python train.py --num_hidden_layers=25 --hidden_size=64 --num_attention_heads=4 --num_key_value_heads=4 --head_dim=32 --intermediate_size=512 --vocab_size=845 --hidden_act="squared_relu" --norm="layernorm" --norm_place="pre" --norm_eps=1e-05 --positions="rope" --rope_theta=10000.0 --rope_fraction=0.5 --qk_norm=false --attn_scale=0.177 --bias="qkv" --tie_word_embeddings=true --parallel_block=false --init="uniform" --init_std_qkv=0.0766 --init_std_o=0.00766 --init_std_up=0.0766 --init_std_down=0.00383 --init_out_by_depth=true --optimizer="muon" --learning_rate=0.00572 --beta1=0.9 --weight_decay=0.0 --lr_head=0.0119 --max_grad_norm=1.0 --warmup_steps=200 --schedule="wsd" --decay_fraction=0.672 --decay_shape="linear" --final_lr_fraction=0.0 --batch_tokens=16384 --max_seq_len=128 --doc_mask=true --train_tokens=136500000 --max_steps=8332 --dataset="wikipedia_en"
Each number is 128 + 24 x the weight over its row's rms, rounded and kept within 0 to 255. Layers, rows and columns count from 0. Numbers have three digits each. The size before them is the row's rms in percent of the matrix's.

# layer 16 attention output (transposed), 128x64, rms 0.0772, rows 20-37, columns 0-63
125:133112178118145129137148123108134120118109102130125102135105161127139175147065131157129134161178136116142126139167108130098120144137141084080117143154144106116110167087142132119112098074139127
101:147092096110146171111095164156125150096168126123092132121111114121110125105130121155130122119151109156156163091157097115119091121120138173153110138104140152126149097091123168095110129164152103
118:143126112148080145173111116108148132087166103110167115106153092131151137158140136114115123131126159149107102124119136079144090124116118124117170155132118142157127110102145132104189083110143158
104:151104097102119119123132116154115153106130135182115123140140109119119147066108173128124165161143139088093163114092105122148136096124142112125087168133131156133127086180132126108164130123140129
102:091142115125152105122159116159082170134094122097154141159138136101111105174112122138117118144119174142118085131170143138093148125140136152163134144123122084133113129126143132100109117059106127
105:126125105096141139137095122134138154076125134149157140125112161162171130146138100129133146125108182116150108094149132144139068136137127159119106094142174085138085123152141159102117116099103126
128:148127151093119145090159128132150132165090081167154113172145173130100141089138095131119111126177106134149121095175144138127104118091103147143113122132151137143146124144122104101088140107124121
093:099100158127104149094110163104134116155131096163144115114135172105119139165137144114099101158083145146129115161096096126127099101142093139096147135124139110126099104170116137170147121173116149
116:146106126132120116154159142096148057143125154153121124140107121108128154111135116082115120124145146136122171132133170095122118150134125133118136136111100145127137097120180134127177171089065110
113:110164126152167132143146135174142123156156132113127123098110114116144115147123149127158117109071156133105166116098092119119128093102153125092106096100159128178132164111136105140147126133077152
115:139113105090148119179135118117126150129144111141086129139159156138144132141109127179193118156103114127136104133140109095144136134126122148077119104104065161112107136093131117152155123113164124
113:145148107123160122116117151147109141145073115111130131126096116145145131115132108133189099094153147101160114083100138151130137147079149146070127145137094117133116139173128106129146119121155173
092:104128157121114152131120125130094090136115081095098088150084139142157176121126129090142111141153183114109102147131119150164078148127168156134137138123124116156153146133172151105121134123114131
105:107171113101123102119127124119165117157113099143154127081131103107165113127085154151129144117131174145156153151116107141147110073075145100119154121112118127117156155078152123148125128139120160
092:156115155155111099091107075147130075112145153130149124124144135143143108109135176129148098130136166086116075132139174109094152088127099129100118124149136147154147136116130130105159125153141148
118:128132133126126119156112073107159086133113173167152123129125132120142156136142160093131094132088106141110085096111136182133121091146106155146132142128146108136128184133137126113118145132069123
116:100138130108143113109112145108148096132134128112144136167146103168115094100132145154113126169141117159118117113134110138154116128122128115100056128178114186117111087127113158103142103150152168
100:117150121116171114097116127148107109087112143110086126134110103058113159118111147113084167126129158121148118138136123143133112113098120100195174162157154137132116131134146120150124149146116149
# layer 16 attention value, 128x64, rms 0.209, rows 21-38, columns 0-63
096:155135153124131106105136153137175142124092114141106108155112107131151145161158114158112140145142123099156085098123139109111144103126169144143135101135116140111070166149097116135135164093081168
132:145150070125092071149141133150113123144097166134124113087112136138122123123137097101117141117140089086159190176108138095128141130107138137133152081128139122128145136159138134147114163128149129
099:088120124168118117119158100074136142159119126153141118139150131107156122142118106161085095133104107140168120136152131118150134098094120076152151149145181139131099111078149114132100119116128151
105:126121120148123149150092113136109125106119155083088148152108115120144151136143156094117150133146151153108125132131123090156152160180124087074088106105132094096132169145163125151157122149139130
109:115082137161097117143140136168105079142115144125078157145163108088104151117129129108133137136154138116137139150074112134121159152149138124117119088172096155082130134114090110129121159120143144
139:131146170131115114145115105110141089104098161118102120109157104146150143121120159132135136153124145079141092131134096102145145146163135144140110152138104123130149150053106154112150122079097091
103:135060126095161105119135104090099126122111156136144150135151107118127121125150102165160114109136130138147164129156148126116165177154097169131091101150126122116154086095154136091130121117140145
123:152153133167089141122159125098127120111152120097154109089149169167119112087119115184100115143146114115104144159121102110133136100133115142139114129166160086141148128154136097075150145129110136
114:126112139142106161087112179152115154142089121124151104121126145156128166116141157098128104108118101172090097139108160148121176119167099125168144075166121119122148105139155140118139134138118120
123:134140109154167135116134107124125128090124104135132112135168120112131159142131100089101095123148149094121086118088151109149144150082164134125144122123133112104114099154112152155104156167198152
114:115149136113128136147071098165108140123139122176122127145144162128155171112067107142119106130182154119105128134120143122125138133166109129156109104096117096126131120077119102182112121136145121
087:105102117086117121140124147132133113110164093163180117110177101066116161126147118128118158167131124120154124099117151167138104147117117126151136131105114076106144140167145157162107133139136128
099:089162123120140151110148120113098128123163105133152145126103176138117141093089113154121105131104144124115132096093160132156108176145120052152123106157101100155107137139141109088124129133148133
082:118117113133121134079118139127113145159151146162102076181147150118143114113141131127128147159151096126119111119097122147109057101134144133147073101121132125100144134163106117112137138162175136
116:109144125145101100095110151106149159144114133145104121107138123127112085125146152143141125167123108105174137110129151157147099120162159140136117138122087064088128117124111134158074174148126159
103:142126093138137125108127111106151151135145133105147109161133095116128142189174113113138133098133105116097097171128187085128131183144143116124143104146102138092159091106135116118158133104113114
108:121097129127114144155177103129120125141125134137094117099149078107137096083122121154135121143138156138203146163120131104182142115147128103130121082140084127124144126126148142120092142149160116
097:120113137126165150121145113079134148133123115151148141141114177128129161149068118139130103182142128147088118117108145130098068100126134155116103162123153118141141102158135096129114106077116130
# layer 16 attention query, 128x64, rms 0.177, rows 32-63, columns 0-63
077:166079132117142146110105124144118155094137132157121150121130169136155132120107142129144104173155097123116146076128082142127120152142120147109106109086173131169153170095124107169126158128124124
072:076110113126120155107151139139127152100190130078132116120155137120075115099173121151151138132111126100084173143140130155120100112161123113130157151108096148115153122152121164124151131151132115
083:109101155159126143101157126126159129091196140124120128098143133116118116116134119107134141193118093094120123124122126172109114143088083101146106154129146139128165161148129135153132124178106111
099:128111103107160129113115137143138134120106115112127115145157161147091144108126158139146083117171137096103188134136118152166102112159119143127130117120124126105126108163069160137118167074144098
096:114071106103145104169129176138099122155121116167147145150111173112135122151096152115085096103121105110139135160140142183127148141127106159160130126138150138134108116102076150117116122139119109
113:132125169152088155108178143118117148126154125127099109128081131104114142141133145113144160167112132164168129075120143164106143117113124120125121167110105127152128139125193089110131089141112130
081:158139135141108145124148143091132124115112122088149139133154126177144159147106114117037072126118174137131135119110160140102104098117139133135116095126114112112127111150093115114162114127151154
106:146113150159088093135072115114117119106165158134131139139143119111111182134103148106094140129159136145133166148146109083125092141102169104120122126166115136180159121134153131124131091155132122
067:155136148122140134149178131060153099190123122114144063154152123101120111127140165141110133097114152110156091127149129119112099140169119107120128109106142142119134129145156106096119110157133121
097:115116112123147128089122148105136179108128135117155144111168137120129163113129137105163081129128165095115148095109111113168145108098079160132080123158128135127124133137097161161116169105161123
106:084121131105118145121139166121120184169139127137126149130134127142138140115136094137173100113124149139100151102097136134134142100112125110129041115134126134120099163115074145165103152115146139
134:142166104133137104167090136114147108145100110131127127081133122159110164146108127127069141102109143163171087132115094109154137167136116168097159127160120120132117079118138126117112129112129160
094:080161131104127118113099126150085145140108121133121192090115134115128107122110109128123121133102118176158138136126140141078062133114139181131096141112101134136125164094143124137141166138128111
104:149139135139083156110171135120114146195158101143132110152094098117153124116170113107133155110089138147119136122110142114094119156122173086166158077103150144113123158121122128130123126139121115
086:092126081155169143156149173145080100089144150112143123134073138113124123091125115149115112139105092137111104132138146187144158118127132119122155156117119126141148157133108138098134146154092109
091:139105154108163064161148131145066141158131133158112133154125130092163104103132136130111173138120131068125113112108150110140151112129126105101129105114137108129103138109167097095145139150121147
088:138155139139144098115132106184104098132099159124077119129105118110166148122144096158147121133107100092147085151137157113105129157122145102130134102131154124144105109126146066119162110145171149
102:126127130076130120140109103128151114133099150120136103135181119122164167110155146128094136111143140156141070082122128151151090150100082128111119129135140155128166169097127087098151129139131115
096:141106133122183144136133127136146108147167153115139152133138164107139168103149113110114103079101157084099114155160111164086160118154112093120111108129138134094126113143146122119125122175105088
091:143163090125143098137155135150156142137134161136102116115143127137151101104143125155148123112188123074115102129158157106188149081115120146119086134113122124151101132140134095148125128114127075
082:171062126096150104140107167127124113153135146097111110167095133117119090132103149145079138132157116105130167116136147134144149144098136119112169127133154122134140116124132167120100108077136165
096:128168127123144122112152133149140156099159118111147114181083141126107080118170152141112094121116136120109200173139117140083145149146119080109139157108122125144119139120114104115113113133130102
089:079115140150097123101122079111139152148157115086142131091077159138142148135125131112126086113156140152154136111115097111145110138142143101159158129131173094134145183119113090135140115141121103
080:162150136139115157150130133101121129141124130134088128108089148109169134107129085164139116133139106180148109142101112154132106141132103109138178144159114084098097126129132092170125125174108166
104:162141129108075142133146120144134128157121127161140070087154146112149082127144152136159144108130113108148167133099129141117129108093107108145124137134119136120073159180112139111152137098126078
082:092113089126159140120114117089116115161094107107139170127128125171096156105113161150108075128148139120107139153109125135154148129181154128104133158115123140156135140172148104152109124079140109
085:142115137129119142109157150107094188117134154153152148170118118114139099129096109161166116128111121117108172146131115146155105091130148136072171083109115111120117082135145156140103110111121116
091:162106123138145136140172067146090124098112092127167145149125099112151120155122148168146147117147110108121100165122097139149166117107121119158149082142150103103114117135117124123100130122187126
100:120129165097145105145111108105163121068130151156114106115141102149132143139163122125101092141128150114141164134123100136156116097133122107112124110173087138156122138113105110109132132166177065
090:136141095128178134116111128136124096137102125160102133115134145157072139134134137111122120152161114094102141075124119132163130131144088158087125134151131156090158076135108168115141153120155096
087:122159125145125074086131087165122097098162132131150119104114111147116119134086125144142179096154146131142133133122115105125119188131136112098124151155165114126111115123172131150148099161089126
090:148128114107095110111122159161145140103145157163094114125135135151157090118133160152142094088120128116149135122095129144151115094149093101137093133142128090135122072103059153126132126158142139
# layer 16 attention key, 128x64, rms 0.18, rows 32-63, columns 0-63
076:155125079099099096134097131140162099125089113131208124139135086137169115124135115133125144129150125163154121096137150123138123150085144131160143145138142144099143125139140138118154144126122191
080:136171101077094113139133111095154147139108108138120125166162149150156087112103149130112113086138102115100108146154128119149187133109140156131109134118160155099151105111127091135160113095118141
098:151131121113081094128118100121162178110140115110165147132134110144148139112148151103124097081131110105116140124148127071150194110146165151095134144126111151113155087136130102124142151114131152
150:144090129147180135099152148144113098159122135129102122122057131104113103132098133146099157155126100174145099121095084123153130165110144104140143117159148137160106138145143152130100128115156144
103:115118124115126165147162113120156082150131156147111121106118135134137151107075147129110123152131073164112103110128100123164111119111112117121179135150168114127106114120152147099149158101107189
116:130132136157077117123123131124134179115118159123105144134110172152126153095156121129163125113169141106120143135118167119113133106163156099114140149074089105124168091131169110139153104121149094
083:109135198126113080082122132125151104084096140139155095159115136128095122133154138133121083156133144118080132134116124113139157137096112118126143127132144178150127098141108098154139144129103168
099:134115136142074102172121127125149072108148132122123093116170119133125151174122105133116111145139138163124116122161160115083127140124116120102149105173098099166124144103113106104136087155127163
052:130053112131148141164132133126098097124087148084094139117151173118127126131154116118118113140134140112127099097086129116161087120131140087110140100153151122100174141152153118139169111120124124
088:143105123107100108129093129151144165123148094126178097108111136114137152088142134088112110079133106125175093088147142103105178144087142153138149132147124140126154106143125145116138162109143156
089:097149113177121124125132121175126190171164162141127119130122145172108137084137095105148155137121110123121115079100153156133118118120138134138121089136097083130135148164117152095133112140111130
109:099121138141185130101133142150121124180119147165085155118062142134127118134109094143093158168122120142121109092084106136163111173121114097142125111160146142140124121128134132144119166120133125
084:089121094138142136094150121114134147144098122140167135104115095139149162116124120146143188091150149142081076107121119120101154091077120129132159182132116114121131143105133139141143126147096127
107:132146103141145130112097099151134194136141130191135124104119123149126128115116089095134107160148131158123131153117131106115155115142172089117120110119132099130093135170162132129107123127125054
094:119142136061164146123103146134100143111115156105120142129085115080128107124085151135098137138125072156141160168149120166157117167099109142121126160105121129114147105140152115137135105123105099
093:123115135161085141145124153123120133126115110161147138142090167075138110142160139148145104145102094092102079159146169146125104099129161133129109135113105157122083139119122150089124089137158145
095:118126142164131124119096121149105132112161159118188090140118113124106136152123130091113149123124109117148124146182141151085153074123135130145104120139127140165142111141145172092128124128149062
100:093128127161119146133128104164131138101150134124084176135142102111118106092124157114114095136105112160091099097154114170123147127142130135106100104107088143087146165115130084155131171152115123
095:125114140123137138115144138167159126128113137134118164153116104113133071135129176127147116113120111132143104130145126101154132138149125112055104135185134170158106105155153103080101100160119139
090:107102123107134144141082149111102102135092097121129105141132130132180140161172120141118114118115145094131097147150102161141109098151147147171109107147097091179153158123142132174125142122098121
088:170098139134125110131125133106142088121154124121171135136137160067103149119131135123155099178114088164145136093107155103137103149194111117146131145114126119142097138131105127102139154105140163
096:143101112117185147131161149085155150127140096132138113138109118125174130150135117109159126129102124127110160162090118124106138173137130087110118150152106150184120076111145108099109124088131122
097:107112145166143141150112114120151125147177130100133132084118103154137132130125100091128141143131079156122121138095089132151145106102166128147129097141126089127158146145124095195082136100114121
077:161113131168141147117101170125083145122158187133145171126113118158135095126101116155126155147115095087148139112127106142107155093125115123125121143093138113115145106143110090124143099165135079
103:145118126137122125114142118143137142154142102155147115112128162143182145142118119151156113076085164100106090137108149144153149119179115114111141114055132143128109139135135122164123113091082136
085:105113182105160116146139169083131098147110126113108140066131125092140143131141133164123141101133147179142122139073117167163111141104101119127147107132139119135119140103106131122099171143108144
079:181068139098128139100107162104149131136075122145121093152147137150130140138131074115104114135115141133154120090131130139166102148159131117143178132094121129121141149127140114114112098130183109
084:191095146134110125131176136187118120140150107124115079142130149101175123094102131102092144159102132090150152159148104118157131142123148105151135112120133148124141111117116171099120110139128119
095:147114128147107151119114158119159096170153126154067148159153146114107132183122103110064118135140143130124123157125136160109134103084126118108119120152088152133148101108106082142136111110130136
092:099136104141165122128131129141111093155115170120075145083140110107131139151091140151110107122118130142168130101111104151127100143117091123151107148140146158075118129117136156187133159116173129
095:119139139172131104167080128120160132132137100114167112112127117128158116153133141151191145104090131123143097168138101073107106159122129130137124093105105152143120149129117124117148083169148117
086:140101102137166120127155134074150109143141137108108095194123104157124173121115165148139075153118122098103106144146122144134105118119135166112130115105136151157145095171118138124153116122118164